Part of a small language model's weights.
Size: 9 layers, width 160, 2 heads of 64, MLP 320 SwiGLU, vocabulary 5033, 3.76M parameters.
Architecture: RMSNorm before each block, rotary positions, no biases in attention or MLP, untied embeddings.
Each number is 128 + 24 x the weight over its row's rms, rounded and kept within 0 to 255. Layers, rows and columns count from 0. The size above them is the row's rms in percent of the matrix's.

# layer 4 MLP up, 320x160, rms 0.0735, rows 29-42, columns 80-159
size [ 98 100 105  98 123 100  96  99  97  99  96  94 103 105]
[[157 111 128 131 130 138 153 138 115 137 148 130 114 108 159  91 127 136 130 117 149 149 139 131 130  84 126 122 106 124 162 121 110 112 115 142 107 129 118 110 126 106 149 148 108 114 133 162 102 124 161 130 119 163 116  81 136 143 124 181 148  79 162 136 129 125  93  94 167 147 162 146  77 153 105 131 118 152 154 101]
 [147 157  95 139 118 137 116 141 137 127 163 153 157 138 148 146 148  95 100 112 120 138 188 144 105 113 137  89 112 159 145 124 162 134 139 105 142 140 172  98 157 141 153  98 167 127 124  80 122 160 106  71 144 116  79  73 182 109 158 135 135 161 109 121 140 140 101 137  88 151 140 116 170  84 119 138 120 148 143 118]
 [123 136 125 119 118 100 119 119 120 127  90 125 132 118 122 157  97 108 133  87 166 159 139  99 168 124 166 183 110  81 123 133 130 135 106  94 147 151 123 138 122 118 137 114 103 146  94 131 145 151 164 136 154  99 176 115 168 166 112  79 107 175 148 116 158 114 136 125 134 101 140 163 139 151 156  76 128 133 138 128]
 [164 125 159 103  97 132 103 122 156 131 113 142 119 141 134  94 100 143 144 151  91 154 104 132 106 106 139 137 143 103 134  82 125 102 122 135 147 119 155 118 124  99 120 130  51 147 138 114 127 134 149 133 153 130 114 127 116 115 160 100 101 140 151 143 111 135 108 155 182 103  92 114 142 118 151 138 111  89 139 112]
 [129 116  29 152 138 121 103  91 133  84 154 121 138 152 162 121 138 124 179 139 135 138  93 146 129 128 140 152 123 146 124 139 101 107 125 116 120 123 107 126 129 108 109 178 127  79 149 123  83 128 147 160 122 143  74 134 106 113 141 184 144 128 133 107 117 124 118 128 149 129 145 155 127 118 130 149 122 105 159 160]
 [142 125 144 114 121 145 136 141 186  94 109 105  96 172 140 137 113 107 134 138 132 151  97 116 105  99 104 153 125  91 143 160 107 139 135 108 126 113  95 117  87 144 128 119 126 173 124  98 113  66 116 117 141  88 149 108  72 108  71 132  80 155 109 165 202 150 107 117 161  91 133 140 127 116 135 128 109  87 122  89]
 [ 99 150 123 133 118 147 100 195 112 130  71 157 142 139 126 144 141 106 124 149 146 104 152 130 120  99 146 119 124 142 106 165  80 120 114 187  92 104 178 104 122 123 145 115 135 148 133 135 130 110  80 123 133 154 153 118  73 109 150 129 106 135 146 119 110 159 128 109 109 124 125 126 106 136 112 141  91 118 144 158]
 [157 147 172 109 159 129 117 132 108 121 116 141 154 179 123 112 118 169 135 174 115 156 132  94 109 135 136 193 160 104  81  87 144 138 105 100 121  97 140  87 150 156 160 147  80 148 102  69  95 124 171 123 108 132  97 139  88 116 132 134 166 120 148 158 158 140  91 131 158 115 137 154 100 142 144 176 110  92 117 121]
 [183 157 108  92 141 166 113 124 104 133 155 133 179 122 134 114 105 187 150 143 155 145 150 103  96 105 162 145 135 118 152 115 141 139 140 105 124 114 136 170  96 120 103 139 121 140 130 137 123 150 151 193 110 131 129 141 151 139 145 149 140 117 157 158 146  84  94 146 154 109 107 133 136 139  83 152 145 139 139 173]
 [135 143 115 129 125 117 118 128 151 145 113 132 116 132 181 110 143  67 104 128 167 158 116  92  96 115 143 152 129 121 130 149 100 134 133 138 138 136 120 107 154 151 144 170 159 138 146 119 102  93 141 101 132 145  90 166 164 185 147 114 115 121 125 125 109 156  97 168 155 125 148 143  95  83 143 127 131 158 119 129]
 [103 165 143 134 112 152  88 146  97 138 111 128 142 114 168 157 136 130 108 120 131 121 103 109 112 122  85  99 127 181 122  89 101 103 125 145  99 137 121 146 119 109 129 112 154  86 109 153 186 146 115 115 154 141 102 139 124 115 159 148  91 158 100 166 168  87 123 121 114 150 133 162 122 146 110 132 123 122 130 118]
 [148 104  95  95  80 140 130 123  94 103 142 111 135 169 104 113 126 138 108 108 146 159 183 138 172 164 135 123  86 113 136 132 151 186  91 139 135 118 111 115 195 104 114 149 133 114 133 137 102 122 153  95 110 125 148 110 132 160 110 147 140 128 105 106 147 111 126 170 117 124 118 118 131 106 142 141 113 111 157 113]
 [135 153 123 125 110 139 103  55  88 116 119 119  66 165 133 120  75 161 113 167 147 110 128  99 141 107 138 154 133  90 116  94 110 120 121 128 150  96 114 143  74 124 141 141 112 124 122 126 177 125 125 159 158 184  97 138 126 133 134 132 134 122 117  83 112 140 127 160 126 140 169 151 141 139 124 146 140 137 167 143]
 [113 123  82 127 120 120 124 180  96 124 151  78 121 140 105 126  94 108 142 132 122 157 170 122 185  97 167 128 117 146 145 153 103 120  57 160 141 158 124 115 133 146 123 119 114 130 160 122 109 167 142 114 152 147 132 141  99 114 158 167 103  83 121  94 110 166 180 146  94 129 112 162 153 170 164 134  94 145 119 137]]
# layer 4 MLP down (transposed), 320x160, rms 0.069, rows 29-41, columns 80-159
size [ 96 104  97  86  85  99  97  98 100 104 101  98 103]
[[131 167 109 120 149 100  85 129 154 135 176 121 150 111 114 166 145 125 115 102 142  88 122 139 163 152 149 130 163 102  96 151 100 152 128 129 158 117 143 142 174 162  91 111 101 112  99 161 175 147  84 121 156 113 146 129 167 132 160  68 116 169 126 131  66 123 125 154  95 137 120 116 119  96 135 145 136 142 127 114]
 [152 120 115 128 146 141  94 138 150 146 144 153 124 150 143 134 177 143 123 116 122 148 137 166  87  80 106 117 108 150 115 116 174 154 171 149 123 132 151 135 111 182 159 137 149 115 165 116 139 153 105 122 131  95  90  36 112 116 111 135 112 132 121 142 145 136  94 136 119 136 131 110 139 132 145 135 118 107 123 136]
 [137 149 102  81 120 147 132 112 168 126 137 159 145 116  91 148 121 131 117 174 137 148 134 156 149 139 148 140 128 110 152 137 128 110 160  99 140 164 120 144 128 143 143 154 143 152 100 134 100 168 170 134 100 119 171 120 145 133 137 147 106 125 169 180 108 105 136  94 150 158 106 160  81 119 116 138 127  86  94 145]
 [ 96 150  85 173 152 111 130 165  96 134 149 111 137 137  94 145 173 146 113 109 151  94 155 129 111 143 102 120 120 150 104 187  97 135 152 109 114 106 100 132 121 150 105 140 142 105 139 127 133 148 116 146 147  88 169 155 149 132  91 139 134 138 149 142 123  89 153 140 130 132 137 139 125  82 150  74 151 149 144 125]
 [140 132  94 122  81 145 130 127 128 104 206 129  85  99 170  97  98 132  84 146 104 104 123  93 153 147 151 159 152 138 128 106 139 109 129 111 113  86 108 133 135 139 132 121 112  72  98 154 107 133 116 161 126 114 150 109 107 124 115 143 111 149 125  78  95  78 128 150 145 147 149  88 124  83 117 122 159 160 152 127]
 [110 153 123 153 122 123 166 154 126 138  77  96 145  77 135 119 141  92 112 129 136 130  97  97 141 117 174 136 169 121 126 133 121  89  99 123 137 128 109 156 129  96 179 152  94 102 156 116 145 152 171  96 138  80 118 146 142 115 137 146 116 112  98 104 138 171 125 149 126  79 117 148 125 154 116 182 114 166 147 125]
 [115 177 113 110 106 128 145 175 163 118 117 148 164 103 161 134 104 138 148 121 129 169 127 142 107 171 111 134 161 117  88 171 133 135 135 163  83 149 153 108 143 119  96 141 128 126 176  94 158 125 130 153 128 156  99 144 121  82 129 126 145 120  75 112 148 123 104 106 149 126  94 139 118 116 146 135 131 107 107  88]
 [128 140  89 103 132 135 114 118 104 141 134 128 143 147 123 151 141 131 159  33 194  76 114 152 102 173 115  95 130 157 113 188 154 127 137 175 153 131 119 126 123 142 101 105 114 132 135 165 147 105 111 165 157 109  97 121 108 121 103 179 130 152 122  85 114 113 114 121 101 112 105 108 107 120 125  96 132 147 115 126]
 [161 141 150 130 121 109 107 149 122 174 117 137 175 124 113 156 135 121 108 134 134 123 137 103 142 131 136 151 155 139 178 164  83 114 130 168 118 141 153 137 117 119 145 132 113 159  96 113 129 129 161 120 184 115 146 117 113 141 148 156 144  83 121 160 115 150 112 125 137 129 116 138 159 133 127 103 147 162 157  88]
 [115 136 166 146 122 161 190 134 198 107 112 126 111 131 127 147 133 134 121 132 105 119 110 119 122 169  96 125 124  98 158 101 124 127 109 124 129 132 139 120 137 131 115  64 105 120 126 150 146 128 137 137 113 140 183 108 117  97 115 108 117 180 154  97 119 143 127 153 130 134 110 164 108 154 110 119 146 164 119 131]
 [121 129 142 124 135 133 119 174 119 111 143 137 112 103 145  83  82 161 145 116 116 129  86 130 144 116 183 114 100  82 129 107 116 109 113 153 112 112 146 165 125  93 112 137 143 102 129 159 150 153 118 100 130  91 100 131 148 129 100 132 145 155  91 112 212 113 154 114 116 117  70 132 125 117 145 133 175 123 120 154]
 [165 116 111 120 103  80 144 131 129 132 127 144 154 149  92 106 145  94 125 123 138 141 106 103 137 108 128 104 104 123 102 126 113 149 108 128 117 143 162 136 152 117 124 163 132 117 123 104 210 133 130 143 126  95 169 126 146  94 107  90 114  84 122  86 133 123 131 128  99 166 121 128 136 105  97 155 131 148 113 148]
 [129 133 153 129 163  82 103 163 141 144 151 138 134 110 136 131 147 111  90 101 156 162  85 131 131 143 123 141 157 130 124 141 171 141 141 102  97 165 145 146 157 167 109 151 123 190 151 133 112 114 147 111 158 147 124 152 129 154 140 113 124 133 136 145 171 157 158  99 147  89 123 114 162 111 144 121 128 143 117  98]]
# layer 4 MLP gate, 320x160, rms 0.076, rows 30-42, columns 80-159
size [ 94 105  79 117  98 100 107  95 106 101  97 102 101]
[[177 146 138 131 166 159  96 145 182 154 135 113 155 100 103 135 142  92 117 127 101 159 152 151 135 165 141 112 116 112  86 133 143 109  81 126 167 136 147  95 169 135 156 125 131 118 110 121  96 117  98 101 129 133 164 100 118 130 126 113 126 112 126 106 137 170 128 206 164 119 123 114 106 108 112 148 118 141 104 126]
 [114 145 152 137 148 122  75 117 108 111 170 118 134  76 146 137 103 150 140 155 135 160 107 137 132 135 148 163 167  94 116 132 138 121 154 119 146 123 126 124 122 107 135 125 139 145 180 143 146  86 158 154  95 109 133 153 121 127 103 159 133 112 154 100 124 131 148 123 132  84 156  91 140 160 167 164 131 147 117 111]
 [139 114 143 117 130 119 120 117 168  83 138 129 132 139 140 114 130 136 112 100 137 106 135 142 125 107 143 136 139 137 135 111 157 121 133 184 122 122 134 129 116 125 112 162 111 126 130  71 118 143 121 149 122 113  88 195 142 113 142  65  66 110 101 148 153 103 162 157 128 120 121 141 126 112 178 142 124 150 128 120]
 [101 121 154 154 151 142 156 158 147 141  98 101 137 153 137 179 106 103  77 134 135 102 106 137 132 157 120 102 133 105 123 116 143 135 112  90  99 128 106 160 109 137 126  74 156 147 127 140 108 156  83  97 112  99 130 112 140  89 118 106 156 121 109 135 130 179 157 105 133 100 167 137  97 122 141 107 144 126 149 114]
 [136  85 102 144 123 149 142 109  69 125 112 108 154  95  98 130 114 135 137 120 186 135 123 117 170 159 162 103  67 108 117 141 128 118 130 190 107 125 128 134 127 128 111 145 122 108 133 101 111 119 137 110 109 134 110 145 111 169 153 146 139 116 118  76 130 157 145 118 155 165 142  70 100 134 108 116 129 115 151 132]
 [ 82 101 115 146  80 135 134 129 157 120  98 129 156 104 134 160 100 133 116 129 128 162 141 126 126 126 135 123 130 147 101 141 113 158 138 173 136 134 139 136 102 113 144 146 114 124 155 133  70 101 105 107 169 155 155 111  75 131 146 129 132 141 100 148 102 141 100 109 114 135 163 136 108 128 144 142  93 116 146 159]
 [105 105  93 151 123  86 136 118 134  95 129 168  94 116 144 143 108 108 159 128 113 141 113 151 135 113 128 122 119 133 142  96 124  80 126 109  95 145 122 143 144 106 116 121 127 116  78 120 191 167 130 124 147 110  80 130 129 133 143  70  68 109 147 153 116 108 189 169 132 142 106 144 132 111 102 122  97 156 155 114]
 [ 98 124 133 150 105  86 182 113 165 131 100 140 113 142  94 155 103 137 129 140  96 147 133 105 199 171 136  86 105 152 106 147  97 119 159 146  94 120 119 176 157 125 107 132  99  81 137 106 114 153 151 120 100 105  98 157 124 125 117 120 152 158 128 105 149 128 123 137 149 139 131 139 101 126 123 155 139 103 111 112]
 [147 129 107 130 191 139 148 110 187 141 145 107 137 149 111 114 132 140 134 161 119 129 111 157 143 137 185 103 157 170 141 105 126 126 139 119 129 149 136  97 135 105 144 112 130 145  97 124 129  95  84 185 107 140 136 101 131 111 151 134 106 132 119  98 110 137 145 171 149 152 176 128 146 169 121 138 127 137 149  82]
 [140 130 107  87 114 119  76 129 126 129 134 155 123 127  75  97 131 126 126 121 106 115 133  99 151 157 106 142  95 157 124 110 101 123 114  99 142 141 149  91 116  96  56 113 136 136 144 130 113 147 115  98 169  96 123  96 106 167 149 114 118 134  93 127 150 131 136 145 149 145 106 128 105 148 135 142 211 144  81 105]
 [120 185 116  70 165  82 144 159 118  71 152 162 157 106 145  89 102 116 143 154 115 131 149 111 142  84 117 120 140 160 144 125 119 193  69 137 145 143 125  97 118 146 135 115 125 144 112 119 166 137 121 133 179 117  82 146 133 114 108 133 163  99 153 144 109 154 101 123  88 108 116 150 121 102 152 139 123 123 105 128]
 [146  71 132 141 141 129 142 181 144 125 172  98 135 129 109  70 131 150 129 139 132 171 128  89 118 111 111 119 135  94 104 133 135 132 149 105  86 114 166  99 120 153 155 123 116 124 114 138 102 132 104  91 155 120  97 113 128 123 103 119 139  84 121 171 123  96 170  93 119 125 143 123 132 107 127 144 155  98 119 122]
 [152 117 134 129 128  86 137 100 124  88 153 147 130  98 141 112 113 127  93 144 132 129 149 144 150 150 170 151 134 126 117 139 150 154 163 112 194 150 139 152 147 141 121 111  94 105 130 126 146 144  99 168 134  91 129 125 102 126 136 138 149 131 149 158 111 113 112 117 168 140  98 113 101  93 105 104  92 101 171 144]]